python train.py --beta1=0.95 --weight_decay=0.042 --lr_head=0.00715 --decay_shape="linear" --steps=4254
Each number is 500 + 25 x the weight over its row's rms, rounded and kept within 0 to 999. Layers, rows and columns count from 0. Numbers have three digits each. The size before them is the row's rms in percent of the matrix's.

# down: layer 4 MLP down (transposed), 1024x384, rms 0.153, rows 811-896, columns 144-191
# gate: layer 4 MLP gate, 1024x384, rms 0.172, rows 812-897, columns 144-191
# up: layer 4 MLP up, 1024x384, rms 0.174, rows 812-896, columns 144-191
down811 100:483548511464467434509487468551494477507515553476492478502518482511480493507508437502487495543508464482522529505508539493510511461476491496449500
gate812 093:498501464462469484506528477492538465543490454470538504488492493540476537522534485474492520489449531502520498535513476490498488509524495557455522
up812 102:529536527490526478529547524525507459531463466486523480495529480486490504478515448541527481522495516466540501507484536500509535536498457537507531
down812 102:520469493478488529518530554457480489486523449485525475503483490477534521492458523479511501502501473461493516508452509511525510451453513519498523
gate813 102:496552526530493482467521474490535449493546517539494506523527502497505512542518531516517444478436515496481502499506472507530493506522504491502502
up813 100:535495508499522534561496498491491547504518518497532516503506456497507499507491496508554490496497524491469460514447471447482486457478524514523520
down813 105:507497495514519508488480514510478492510468504478473504460495470465465494493501500466523510539511468465477503520477502511494530478475507488499490
gate814 098:507496539544487514488502456507474474537526499509514513521467459533466522511482497476518521476524489507465545496454529507520464505509515534498517
up814 103:485452534543502515477484494511444512496532490506517511507515454476497503538516538495512519497483514480496553501483509451483492515542483504502515
down814 104:487528529572486512521491483508550487550536481511521489515550512455506427490483509495482506514471513483480524467536482466502553506496483469458522
gate815 092:495525493494488484505506489491490504502503505481508531480504512490508457541515497542537532539504462457451522523500519514537513470517512494514481
up815 091:447464432516530550454501487496515514501501510494505494477504495527495445521555494570445472536507450501487501521531499493549516501494495441503485
down815 103:478520527501478492484515519471548503486517492524480515512481520507472481474510473521510490494501537464445486480508474530521498514495523510525481
gate816 098:519536491482498482463505537510550513498565499491484485474524499510470483517524529484472479512477479497491538501468552491516443498505525544493507
up816 098:534523509488478497539505516483517531542509535497532494508493525569533501492476490516519523477491487525537565529504470472496509531505491499505470
down816 100:510471508509520509560475517527458503477499477489473491509490508483505489533548502465534506469520509462515518457489457431457536496459476499520460
gate817 093:482508521496471501494490511501499492525517458498493464529490536492481492542510497521524518497472532461536503522471495482508482455458544508471520
up817 086:520478488524509510499507482557541518433487513484489509501491463543543506466482527486502495452490507534448496517549522494510513529506488483529509
down817 093:520507502529511553485461487559534477487465475497460484518529511476523505504511546494538537498505461532474515551529526523458513472516511503483517
gate818 098:516516502507471461519468535462518551527485510522504490523543521500436532490492501487498468526543501456460481502525505505429490520513530484497529
up818 101:492516488504489494469524425458465526481493484512497480453515524438515514482490467495535473513512530497465499523514540574505496490504487519499490
down818 101:494491520532515526512522494537521522484496522479474503505523513460482543497500516490499475470483514466448529512485593481499538530507484531504479
gate819 099:472484487472526508512496486521477512473478496495504471503556485514478541509513508497472535479506487487480500458523508512518490491500444535520465
up819 101:532518496502467461495501546510504491524548506495491536532482518492435478472501455509432489521516486492507488487480486488514496529505532475491454
down819 091:491513480469496515528538482499507494470485476476525547487475478473506464482463534505485509492526503550503568527497487500500494508463518464502477
gate820 096:516563522548479466491538471509495501505506513517476424528537469479537527528523507542499520508497515477496491504519469490497534520497468481524453
up820 097:457484476518524529507512472497502481531520488529517485486466450496508521517522478503529502535540533485552551502481480497544459528509471498474471
down820 102:466494526502524476519506459508460475511513505477439494496484517494475478468525472512498498516521481462502467535497518517486488561521491503500481
gate821 101:516554503532552522491478450501551537530502495520466523486477528447544491480500555514505548535502549538521512494488472527507541513514477469501483
up821 105:530476532488496526519509513464491480452507499519484540464503503528541483500497469508504492516489509504526505509497478489534473471464480523517537
down821 102:481535463467518502518575484485508514518482519498495494523495496531475508460510510514525484524516500521466532516491498540521480494479462474537487
gate822 097:526523492466487479512468473507534522486491506511532516478534482495448506471500466510507497494500487508471495507503486488513505521514455488480465
up822 096:482479518539490508498477508505511502487482483513445448487488518534525518507500502513484531517499535468522505495512458490568534510488470505488519
down822 101:493502463491502501491449521500519512513525494563513504513520521464514542484523514524518499466497486476490484536548502509451542483520457511465521
gate823 093:471509483509533489481474483522545513506476448497529501475474496486501474518543446474473533533512432494484509495519523510511516488515506516471488
up823 097:500545494423489568476455524522473515501507534488511504470501513495507508519491499502546457532472483527495518505497451532475510502486499480476532
down823 098:530492495498507524506507452506536449469531531481512487490497515501444492500506468515497514510486511491539526467522499555508511532503495503491488
gate824 096:494469491538515495502503482491472483503492521495503497480475502501512502501490538497471508514500525463539526516477492521485527493516498503481484
up824 101:483516437526488490525512509520478536468541482508501472506544479492492511495502518508557501504519502446511490462518465519548521511484535526483523
down824 098:478488470526521487506511526548496439542514507532494502544476465501558489495501505513501501453464514534516495499514483488504554496498495515550513
gate825 097:517480497520490538512480457532479534513496522530484511494514479494508505461496477482517506496484513501512514523477484514518510465511521547507527
up825 101:455476501536497505515526491492474473466525539502491520446471476487473490495473516501469467496507477511509462477491467497491496507517520522508456
down825 099:518484495502503458488460521502558536481510533545494505455493497462530512522493555468499504499523485534523518538497503524523502516489514514487449
gate826 099:496487519519486555512527501473498493537460519543492493466484491520522519473536519555493505506481486482502513507498487505548456510498544505529520
up826 098:502488515554480548562517532498496531478473472512500504516479519505467498511497484463486482490566448504507450512505498547516467490516511471541521
down826 096:461530496480476492548507494504513525459515477469498512503509502532492532496502484513483494501489495560504509514528544502568466497525533515485496
gate827 087:486514491528521529491497509499475486504510454501531552495526502507498525487507492496477507485477544499546512497519525529501512490469512508503469
up827 091:443482486557499497530483496482469462506531470462510484532530516534522549504491494528522493516524497469488534528522500460510481516468505504467508
down827 097:510501525489496479514507499487497488517475462516494522572522531491511529475548520512524468494485527467470514524506499503532540501471494529503499
gate828 102:536486501489515512447520501533496508469495476525515439469478556533493544481527491542501525513547485498515486494505497513490454492532511511480491
up828 098:526451477503490501452538544470464520523506521499463469508526503517493482514490467515491514511526482495492517475446477508493473500469510485505460
down828 104:446479464507505513491542521503512489520476493520508501526542474523459523490441555491473481504490526450497497507516493504548506519503495505522501
gate829 096:494510534500513492553515548501486463508520548482525494504456512498472485526505490496460534485465506515485535505464478488500454522541472495460495
up829 095:495535498475502516441485462507468496510505486493477482492522512531491492497483493524514500517494516502504434524499535505492479559517487491547489
down829 092:489493541532538487495478511489459499507530523496514501494488519429505475503485493504497511499469530500492513471497441494493512473496469514483473
gate830 098:525507453473458525566502488480492508486483474485520470514528454502510512553516549504528515523499474524457533517497486476511487514499506475495514
up830 092:524496579501461513500476501485502476505511504457471494496501480492494521453502510532490475531491509499522439487507482504475489499511509485489512
down830 098:503505535498487521565505493511476558477528497460514521533510511494514530515490495505528510489514486467502466532506542472480482517482484516482510
gate831 097:493485446438502513540488492466500491513504479510524503492513537477491507515529496533531522488510502447522496545520476507537540474494496515514540
up831 095:490516519463467504547487476499526524493485491483500536466499477502433519519480484544482492528510520494503490499499485520450500502539543509513469
down831 093:485482513529485475503504470554532508496485525516474524484496507512500539464483469477530527499431518482500486526543487455550490478498448515517481
gate832 099:481478487484484511490482500481499431548519505519505477505503499504500518486454489533484510518491502486511512497510439528492533512493524506504481
up832 096:559536487462537444508516483474508485504520513503483448458477526547509500497463488521469496518519486485473488473505493525503460476487495521505466
down832 103:494494521462485460543512481536499497508507528508553479482513505525513546521515509473481476514493506516480519511451492502530501510518516529510524
gate833 104:513547531494507492560508504560525481490503493522523469523504499489539506501544529547550505523476519505519551460496500490515487524510456480499560
up833 100:513520539465487452482483487522511495461500538486524500552560462497503509472462495484504518517522491526535515496491499491506530463518552492498530
down833 103:458517476504534512472486497475511526506540471494496516499498493473497552538530481481519470540479482500529510477493512509539484496518490511532520
gate834 108:516514516485489483491491499540461469493531487483494524510491483518476507490494520506493520470428472522482504471534523492523536532471515506516529
up834 100:493490492533431507485522497461489517465531485529464523514562530507480519517499501480504512497469512544495456510455491518503471484526530503464517
down834 101:471474499496494489485506513518514491473507492497466495479497502500487501495523452504501526525506478515511540481460510536489481472508517508498469
gate835 099:484518574498492494467491511532511421520471492516485478526474520535484476477493498514496471524486494469466525476522491490473487513500493479504441
up835 097:504491519489509498500487488518516529540508502497450522529517558520498518529472460538501517535491519454478515498489500526506525472468485473474464
down835 095:507539493493500485535463511448501530481510482567458483504509495501492469501523537463493521484508511531498520508495508482494496486476568520522488
gate836 100:499470518477507563498501499487548526509445535533477480494526488531541511449508500530519506469527489520512482493499484483523500477476514488487454
up836 098:523529443494488513508486508489492491504504458498560497476467475519512471533516534468498500495524483462472515468476514523519518462516492508519479
down836 103:501506505427493482515547522480524491459532481471517518521460509551447505480483459512478527489476466506509539502485497532498520510501482524528502
gate837 094:503490513520516471483466488508492523457520546495534512516527515476471503493478546477514519486476516469535479525501517526495538483463503519505489
up837 093:553501537510499488519562498520514482473537529499474497472545490486506491480478515496576498494518511531539497515483502518472548540498541509523550
down837 096:531486519513534507487555524491501566493516503491489499490524484518457499497493538505464474469521522489486481490501512482512487491479501484499463
gate838 100:522500514529550466513492482509505490462482469513492482574490520506523504498451513481510463472483484472453475475487479444533465548497461494500445
up838 101:497482554482510493515476529468493504518486471496512517480493504486468514493507546467498504524464516506478486536532491489516488519517526512440526
down838 098:569489524489512516481527479502512476493499561439528467490512515468498484496480490545521536496508540520496442453514518511566517473555517452528486
gate839 107:501498493546485499529508517523481438503503522514489495469523450495480472549506518535493482456503524517474527482491504511502495478499503489492488
up839 103:525502493534550496501540554493459461477512528463515548479489524547470468495501531557477498518506509524490525471484485494496502476453514500483513
down839 097:498514533493513485486522492496519469488531480466520512426478516486548495496507484524531505503495487500487531488524518476488503514504514453473501
gate840 106:476505487501514561515516497515491464490490465557519495510505502472474515480523491503530494508512520491522512506529532469542510512483503435482521
up840 100:508470491466520533515485486469516473499488510529516507483544485498488459531456504496510497547481508523533530565516505474492533468478510498487504
down840 098:490491483517447453489508531537527548506509498485517490466549479517515536515457495486468481519501459467498504473507493500490528521486462531542531
gate841 112:495445487488563496477513482515501553532477490473504528494533477540516480478500516513539535490516515480474497468521479546515482510526519526519487
up841 104:524482492503523536486501470519520523503483491496483520533525478480506491491478505469493489487517551495508495479514449539498485486554517485487486
down841 076:506525529464463503511545516491502494564499529460492486482499472477505499538481464470495470525482468528473528521494473491487526520484519452468479
gate842 103:540480474493495453516471459497535462505535486499505525517505486522533514485553476509531504486496513507460529442517507476496501494477493456486487
up842 106:504504523468504506498481533514521455535507545542480535555491473491507477471539529460491501498474474503505531490521462470508536532474520523517513
down842 100:519476539518491465500458524502506503537515527526545521532445478463484507481494505511535484506512509506426491508544501490498515509502499533530551
gate843 096:470532528525498470488466517525485526522505485478519491527532490480513521547520487501490476474515487485499509500468490546492485483477532516462514
up843 095:484496497541536502489497516494458476535513480475528475500512498478506485526492455483497510480471519542508494483531474441503478548512536542485546
down843 098:491532485485537538482518489488512480484520494544508471482495476496515502478517502500486470521484469472437499511503485477548489528508491500491497
gate844 110:476481507493527518488509505497478496480532525490509525486455519502449498525520476503531476509460539502485500500506509489526520487466499467496556
up844 103:487540493448439503510507516483484498560510482520466468486518552511536496465497522524441504527547461519519453503531483452454483503524499507530500
down844 106:484507515515500473487490507530486540533509479504487508497526532475521528485499554510492488448544451484535486472478506478474520456573514475492472
gate845 094:507477467483534481514505481489522503472476534505468495515491463545466479503544495432458509520476485491538523504493509451498454510474490508505485
up845 096:487483482499486521507492495485521525529504505490477469503481521514453512484506473456514479497478489497468499513508526493454498514489523483531496
down845 110:517465492556528510467519538534529453448485504502471500522491524519491493515471461506470529473515491470482497549470525542517467499530583473482498
gate846 098:498475527514466496521512489541516500515515458516508509493531528503467519490499527478526513527495508515528480467496482504460499484499482457493521
up846 099:524487473518481512517503508524535445501503495452514531543504499514462526515531467484474514537534488493507506546466482528505521441492544484516524
down846 094:488526491519518477499423477463496514515505514537464501488507479467538477509475480483499497482540495457498445488538486476521474507484461469497481
gate847 101:570513519523496466501524486485491489498476509506498495474520542542496495455526509488480522515504551511471547501533495518572537541526516545459506
up847 097:502498507542498505540450500527550487483526532533502501532519480526481457526494539496481480519442524520477503533464460489537529458519472479448510
down847 095:506504501483493461466480495452483510460498505517535518497479506503512485523532546486457537519475493490535549528506478496501534443489499511495527
gate848 104:500511465512541540525514496528475490481544494493501486447499438538507493493499476508539491471468471500487519522491499510506497540490547495549519
up848 102:542500481485483447494521483496508492509460539504486528526474513462544490529523530491504513560483513554511474502508551518531504509497478503490478
down848 096:542510509514529472482501470518514481514494492459501460518517447525499482487490486539479510516523543501523489476483525503516531523488469496503471
gate849 101:462473488563491475503469496496495490496495523483503495523530446496531475532457518478522503497518510510525545532525544561539547496484463505479493
up849 099:472475549496491495489487500514538516529499493483504515484514526479482543482546512517545473470459513497499504495453526456500482524532475488499530
down849 100:482467494515489472495482487515499482536524497500544476457492471526508512521496495492547551526498510494489486526505514544500488484494516518475521
gate850 092:511508489519514498483495499471514422501511498557485515503461492512516478448474466525503473491474503474510519486536496525566491501515468546512467
up850 090:444486533463471486538490512496489526519505472498540516509505520488441454498485502490497489488485501490453491552505459505465504513486530518499494
down850 097:475512536457477457483547517482480515500514452492488523470509522523467501496482495485502472554537528482493508492446477483514493511509530485502485
gate851 105:516477541506470474446512498502478494487530469503526500512450463505493493509477536522493505502500500469471481501479481519494495497494507537500543
up851 104:493490493503524484503522522498489464471469475489490520443534460544495490484487505492478446504525475519496525522491449491468530499471521473497500
down851 100:527518534479518480477509521531504508512512523531504522501476475512514534553520510459527457537512517506520485537483461501502474509514552527530483
gate852 094:473534478531475475496489522483496471548513510476467530514527513465468497498529538494500481461475476468448461510550500506504474479523500509453482
up852 096:499465431542501499535498455451544487482479553451485515490512535506504534483523498514472521491552542528537531524501535509487476545472466524508460
down852 101:535487485506543502537502530515543488516489508510519510531502522524489531535511502510468456522486498510485507467493503479513474478507540509462485
gate853 100:493460506505476525513484485498495491431479507511482496534538487462474464492531559518512484486518529476511520519528490450466485492520495504477510
up853 098:502479570498493457528520523498515483482490492431498457485470505507520498485476511487496490501499498463468428480507511514517532537527509551517534
down853 105:485499481512473501471517462525508483493491496512536492501487505525532528448515494486535508446492491496533488515515491479544544535549487469527486
gate854 103:484504501512478465477513474522504494460513499497488525503519471485504529514458526517467510507479507504565478530486489478488537507487497519475546
up854 110:497434489482513520472452513466493517445484512502506509488548449466527491526505477498474493517505524530511549490512516481492463492483548502460461
down854 095:492497490480492480471499490487503503517535473546488508501481449481484482479501474521519492544475498504516492530502459510498474462518498557486518
gate855 105:526474502518563534489473480483462489504462511498511509507468528461490452490486493495490470437502499494486496470476467528478536553491459533478500
up855 108:550457492487492481473518503504497475504507525494508481510516471535451533550500488510509502502505533451518487507502529475494519525483506477494503
down855 101:510499501491535482481513485479502480527509474520498536504516511514500497521520536543508508522503540490491489486533552484472486505518541478553521
gate856 103:479504508535482499503513493560491501496436548508536547532484495475527493473491542538511477524480493485494514504500456500570517479463493472523495
up856 108:487491510487513471518519497512511527505457525502486520507470463479462475514486462555499519510525497511519450528500499494508495528529484499482495
down856 100:463471493487541509491493500489489490532509468447504482506487536477480487486478550528529494515448514464485523541489470451538574474479483517472485
gate857 098:472494505451491490481575502488519512487514520548481521507516491480522528468489470484468503498493479466519546496557541425516497514465497495475489
up857 096:502515465522504495472508490497486530469526523491503500551532504519486502542460495462499532483505505541476495467518553491506454448514490544536504
down857 102:498509483474487507534479521497502490507522511477478498488524512486545541503499545493477496465484507510479482472525480515506519499515510567523510
gate858 101:519470469538513492533540495492467454475530486526484495510473500532477535470491505497433517522508533455460483485467508464493520506517470536491507
up858 095:445527512485483499544495538527487509472513471527489520537481486497516478475503492488502510493464516491467466507487510508500491522520518515469509
down858 098:471521495487487538508514503506509519515500516497479503493496515469497485457489499509537503461480521511512476504492507513479514505462500492474487
gate859 102:472453497469524503537481520477530451478499507461465546525493564491478525562502468487558514495487537491507472468481515581507526533521457505493480
up859 100:480483521475490497539466531530495465520568487452485517449516473511516507515501491498484504495491488485471549473462472524538507482472547450457487
down859 102:458494516458470518482477519473531502493531519492529520497516482525540489454497500470487499493492502509517538527549496498526501494511488449495504
gate860 102:472540526500455493501447483543514477486462509510508507488522504510530534533475514536508487474524503463459556470525492487533514500455500542508520
up860 106:511488480458472479453529512502486525552505522467539523453488467500521517517550475448495516499506489529500515488479466497506534477486501497525512
down860 106:502485490515531476498469532503549522502509496494467507490498469528494531524483489476476489482497468453496490510507497506462504497516495467514506
gate861 103:435473488493511489485471475526464475501544484536507523470483539498547495482468528554477475509481503528550511494491510504496522497508487521482513
up861 107:473511529481468536501494488508459494537479512472457446532450455518489500506513484449479507461505500518497479479465468499511468480466499519520458
down861 104:478517467508555534485510529514489473534505506482518505497507511504518466529515470465500533499526476521521506445527506494493489516507521518492493
gate862 090:524483459512464461495456531460496508506507502475527497480474489524521522492483522531495504515496491473501476469521472502513504494501514474489482
up862 090:470545543505523502496508450511534535495525507493496477517565492495523507523478513519526505504491465508551506510461524494526445529494497519502497
down862 098:480502489544465547487493511501499462507501514520496508509479565530467553546501489491554510524460500503498478498481457517483487499541528483463495
gate863 099:482476471482509526520496513491504497510491476516525509527480454553528473492515518506513476527539520555489529521518495482516488469537507525506506
up863 100:523464537476516529509494456459484527553415479487487470519534529513527527538507502531473516480502549461467513499488496506490476530495466516539507
down863 102:505499523488493520525506501512477506510483517541461546489524486548498504527496470529490482487503485549494528488554488506549483493525532544485472
gate864 095:487502486517504519470515497506512508479524502523462509513496528494480432474466559486505515507517535508518513476492500485499484495493488454520480
up864 095:526485505498480515509502487462495519527513563545504502478525463501485464488500507525499484480505478495498484554519504506494557542512519556483533
down864 102:517501485477484564526538483466503497478510503502506497499517517519509476498474466481542502490515504528533471484490497506481529521473525483549532
gate865 102:471515480503490509484522503494467500482515508490517536481505467512522517514557487514530526462520464551476523475512500473470479522510475503533508
up865 102:475521499480496451504502494490496500477488479499523514503514460551480505508497545487505517509484467555531499513465469506491518540524548511493487
down865 103:492501544514485491487491450488480484532517478504529512498467502493459504537515508539509469533521488529506518507529515530491509489465508537472475
gate866 111:451487520543487486478524503469497509526514505490487562477484451542506491494452514476526461521489507465516515530469475478523483532458459512503463
up866 109:529490517523520507464575519445521504523484507481489521481522467513556519478511518478488520516498456515512495454484504479479489504502489500504504
down866 096:528510522498501505487539492488533492496467460530485517472471510496477464503491485503529512530479495467520486482488480503498534487439544492508472
gate867 093:509540521485533453508539481501481491505515535513521448512481494506500485516507521469504474472468488503516537494496500499481475485513472495505507
up867 092:528538489491474486515529462518522479532516505494523488510507533476519466511510495496511489487502492498510550506505508518504482455527478527505526
down867 098:456512552454521507499540479487536475539457504467486506492468493513489483495507474538497480534506516524497498509501520482491505466469532538461488
gate868 098:513506506514444504468467469505529512458489492495487519505495487547469541512503508508557505532534494481498523480473513480537495518500483521487507
up868 096:492516502493508504532517476512495506526511464527516453483526519515501473491535486493458487519488552513503494500527536515478495568507533503503516
down868 095:530489472494536491523482522494488479510503483496509451453537525448536492517528470499495516480450520521529535487502499509538464500511485470488483
gate869 095:503540501511540477511504497509510514505499505513487519480525514542498470510512506472519478503525467500462490514495514496496485491460507478536472
up869 093:458508473482478516494488468479535502501492520467497510498515513494545507493489460509495492494510510487502519484555503506487526457534558498476492
down869 098:478471490475480477481493469525475519481452489449514523521512490488485535455515505498487494498543476451478535502492471504514577501526531481488503
gate870 107:493521516490484481467506489499456477473484498504486544522460480496558505541533511492490528500477517480502503514499479492492470526526506462500482
up870 111:528507546519502512497484555511531486519489495484520478504517470478501479475437496486520515464516500525484458502458497503464513472517514493512519
down870 107:515524478509482501510474545485480460540497552496539490503513501501540481521492558516483503484534484481508452459494546481493506468522431527522510
gate871 095:497483517467520494488527498498475511480519496520487499521484511503529510458511466483492513512478533511492463520480456511489517456551482529487536
up871 098:514539517506509510516513518490483515538496522535534473549495442488480494512458538518502472525528482462478500481446504520495464516528500499525503
down871 101:478476527521527521548496496479499500479523527487506455490515484529517480471468499488475489516494523495503512509460505496540504479499464483515514
gate872 094:518481441475460475479536544514522462550493493525473484489531503499494505445495512502494543504520467467505505519504491547495519514520495513500546
up872 098:481470499540491500502537525505480490536494546485513479527511527514506472480499445518481497506519474534517547495475483507518506476519491484555476
down872 100:503529481493523497516491522535547519506515499501532463510540489524521513523521511510507527442492455537514492497479481552499495561521462521515500
gate873 106:498502534537519552503522454431514460454468524540518505483548503486504506487491458491497497531507512524500505505474497500525491511508479529490551
up873 100:529526505511544477521527501502498456482511441492512507489508528523502466478498519469476508486482525494442525509517492466510528514466445493482489
down873 099:479508475519462455484491554479507515486484481499438486476492455500526513495476492492457517503480503516499524492536504488494490495491498535486483
gate874 105:492544496506530458513448479501497495489501543544526437484512494477516518474504475499521492466483497503495452538511456496498484516445477495517467
up874 106:568491511456483530495472495444456484515466494498502502534483518501530526504503513463515497496490490563475519455463506502504516546500431514524514
down874 099:478500475494521499498495510452508493525510520514523529499536489441484543511459476499482512477493474520478515477563491530505479504513515471518512
gate875 098:533485475525523512508507455469520504506484521508508486492471583487528521545460526541450507459452510515484512480488508503466546508429508508546494
up875 098:486529468524463453483480460528501490518542525510466499491525463510494529483561465446545484482511499487484501491478489518512471496511515498476510
down875 099:466551505542509528457519517468522512495490555487481469487502461481522523506504561494507525503539495491450462530578494509487506488464446532512511
gate876 101:502473485487486493545508468503480497539546515494491530546524518517499479476489487459494524502520510487474507514463476490505527499488499512516511
up876 100:484488481538474535488459501514549508465472501490511468465548495488508460513463474491457496488544537507506494515458489541480498501481487524506554
down876 103:490511513525509543481525488455485458475469522528517492493505461447495478529483504493487481501504532502537445468496458482469490522475526494494497
gate877 106:495518553512506513518511478483502491498511476522501477453477507529523443536514506550441488483512474535531485472468510502531506513539513473520513
up877 098:537478463474491506469508516509526547469522556516483489517506505494477500504583509491522517533519549521478501491503498553495538534490515492536474
down877 107:484491563522498482488514462561490457513522515485508463526464510475528507492490493506491502486508520509499472539462519497468532483454555489507415
gate878 101:483473499495501462510452512504493470493462492524517484475484432499470512468547462563482494462505484480519505487535486529487467515489470498464527
up878 110:524500496506512500472456501503521483482496514564495498528477463500473475458522477500484480504529491512460519473480501448547480495506500497546483
down878 105:506525495512515502458519471481492542484518490492520496535523490488478488526484505555495485474523501490570489474494498475558515496506459502525479
gate879 104:520486503517484529482478512528485525497510495527514464543514454512499532505485528469532486483525505507505550484460509503499477460506529493496502
up879 105:481483449514516487517515564557524539518518499523536526528516489490546505483513460481542473464503510474474525494513503520473492473504437486526478
down879 102:513525469515545477506459523529444472468506467477495520520520465494500451509519551527536476509472525484476450512509499534450522517540508496510505
gate880 092:451519498501551529486516529491497485491538522487471520537496443483488472508485490469518497432498513470482518491508509512484472520476482482525521
up880 090:488493514478540508472506522534491502493489514483473508488508514504500511481537498483504487473484500496518526508511507532513431518548470497485527
down880 102:488481486486543509448538492487521492489520480497510504499538499482461471592496530471520486504501501520511489492441485485489446494483515485478507
gate881 102:520526518511480486471495505496477501497475474502521510519518478524503483471484528486456485533511487490533477450495493495496461508471503473513522
up881 094:454496506571508409497490528480524515532498505498508445511486510511500503501503505550511539490501494461516536480506500490462483484439450478516530
down881 095:486531518480502464499536490463533506513473520484538468505441521527499470480512492533517507513492493501536513477480483518492497509522505528534534
gate882 105:496473505497500483484466497493482507477492528496478513479510483527501527499501461500489508467509515487557528516501474475461545526501495530497495
up882 104:451511435524473544510493483512521511493514516515503497459489544491493487506465508501491496501490446486521526490508492511472491525518485475487522
down882 104:531550513536517485523520479522494540479504539520482476470498492560522501488502524537458514464529510514463508470502510517474480494472525517500474
gate883 098:519496506456503497512446479519495468455478482498509504489503496475562518460509504539531498500517509464503455427487456489529482501504511523472474
up883 094:491498453511455500507521462531471476488524525544491515478498464507489477472520483495480492509533462457490510491486484475497499508507514495500456
down883 100:486454459474513488458509501528480476499480500475496471525543474500480464519531508529524547495510516471495483391522496498510494530477494500530499
gate884 086:508538501484492447484498524495479496500514501452484416527454511525500452493483482512502471493493508536520508483465486502549465529483510524492514
up884 091:462505515482533542496476506482459502506478543533493545452510505500491485503504505513478510481523501518488519514469486503502519518484548461486514
down884 095:477537534493469501567521502476515489508517448518481538495469473541474459480506524531479523467511515468495514509498476501485487508510498519494475
gate885 097:535524499481529511497466510496456477479518481522468558490458554518537526512538479477476510491503514523531496500528575495475540535505441543546528
up885 097:526526512497525507532548480498476504527503486487511501525497505496477466472483584480504453466530464482507477523529491539539445463524512493492503
down885 101:542523487424517504539556502538521520529488509481498478466496541553501474470460558557511499507486454493504459518450500490517478522491491477475499
gate886 099:447520549465505518497482493525497515505489487502501506481504511516532520537550536533502549509518468507482515471507525424463495514474536518513504
up886 098:513477486516502453520480505499512533507507515548524460529490509543511510528489508506513526539524522486487478492440547516518503436479492491531529
down886 099:476501480462473509518499506494511537495507531511527482479434492504536528468481497468520547526518510509469478459520520489492489562516525444506530
gate887 098:492540502480485490465505530527495517532467514493511452518493510494491486480519499474464538448490481502543515522494439493545524533496518427536498
up887 096:505493458455469525470492516512472470490465489529522450526417503514496482470539463535494594483507479502497533502473497463489490495500492474506515
down887 101:507515467470531485502496474484524480489526483489508448519547499473481484542551519468461484501516441508513526523471484518540494509508497500504483
gate888 106:504493493503528538556525498493493478478468470503508468580494463482527475478526478472519527515477469498482487499511499523507488474482487481529489
up888 116:501504557515470485496508531507528510473546531540524502495535509497483470503507489545467527503507500481505501504496465433504474524503515488512478
down888 102:508541492519437514475475475526481492446536510482488505522491469523453463490506466478483564459520491474485512510479521518523493524513513507539493
gate889 104:496475460530507549491533510492472518484504491470476473532498493487486493486503477465497544506506542494499501483527515487491493503513482481499502
up889 107:532487457502495517498498499540511508497478519458532493491535466507495514508528474476494537481483535524484529517562510501464515551561527473515482
down889 104:473474520488488493524540525465504488499487502521516501504508522506494525474520483522542491498484510512489504477534496442447547524493551491526482
gate890 105:491506508480504457525544504484522516514501501521520530526491490503499452519531481510481491506539513502442523483462483507496503493491509515531502
up890 101:540495526471514527484482505518451489533475466475491488483518508529481509485504460506515470495508516531486488515516520540484445509513502523534480
down890 097:512472474470532504536466482492531505511508472515478494529535474510497492516526532483496505514509502489459528477522517550474488452477489499552487
gate891 089:473475518484509530498520486488460521502507528458516505493519539457456498514520495518506515477526510483519500506502505526491484518494482503530507
up891 094:488501513520501476489470451538493519505476473516492511447512528481516476476451477513468520487492483448492530515506492521536520511520490480513537
down891 099:503541526491538471508491503492513506489488476559483466494518511473495514535527528496510527489491487485528479505459468470514514484569474487535519
gate892 102:475512500461470456510535517499467507501502511506490496525483474525485511510497490463486481513490538493473499515464491548506532498552497476513484
up892 097:457520485508512482479446472514523465519521501462487542504498525485504538544514504477486445525422540481490520451530476524500527523535452463482520
down892 100:518475504468542519480492510529471467490486472520497503524511475505503505480514542504540462505503513508487486469508538505528548505479515482513472
gate893 096:495481474538510475517471539523456504485488556530501478545522519490483469508459483498460550491475441494485522509436513550485457505469533524510519
up893 097:503508475507450495457535484528524514485498450521523522466473448487469477538505489496512505493514445484525520497512445490531466532456537484494547
down893 097:502504511481460510452530474513502506524457498527489495504466453477480502490501503493490491513491509486483464500515524499504507516524501538520493
gate894 111:487469536537548508541514450519495500516478516504494504502479516495496511464516494491547522528478524471478484493479508526495506455539526461484465
up894 099:477500469479524520480464511484489467466512515508503509491510487518476482456519488504500518454530483529539510485487495533515514526514486469490527
down894 112:522465534494483482536530538480490529482519495491518472486492484485506496458485524445502503462516526537483538468508544515511521482468511530509479
gate895 103:522503528508431513511493502484515481463470538506512513493489515527530507476462571547508452557475503506544533488533513477521481499504450502476524
up895 111:534495503479482522534504499508470513533515514516482489505496505513494528503524486493508515498493528481503506525521526480492521520486526530494474
down895 101:490492512509533486470503483527472461515475469511538550556505507503483523487522431523516455510484465527468509522482520549552513552507493494505513
gate896 100:488453522493547536515527521477500462496503516472485498502552527471485478510488521483520489535489538552454538562472484438530461490475482489512521
up896 102:518514454501484470479496483525527485503467515458540517519496496498539520501522468481518512483505460497467484499507453479509538476476542482442525
down896 108:485449496497467521484472519506525489498485478428533517531498497487511505532516550489506508540538485488469504481555501498510525482520514483477554
gate897 095:526535495525515469518528501491510461493496471544497514512533492537525523503494499488489486495523481498464503516530530547500523495485503512495487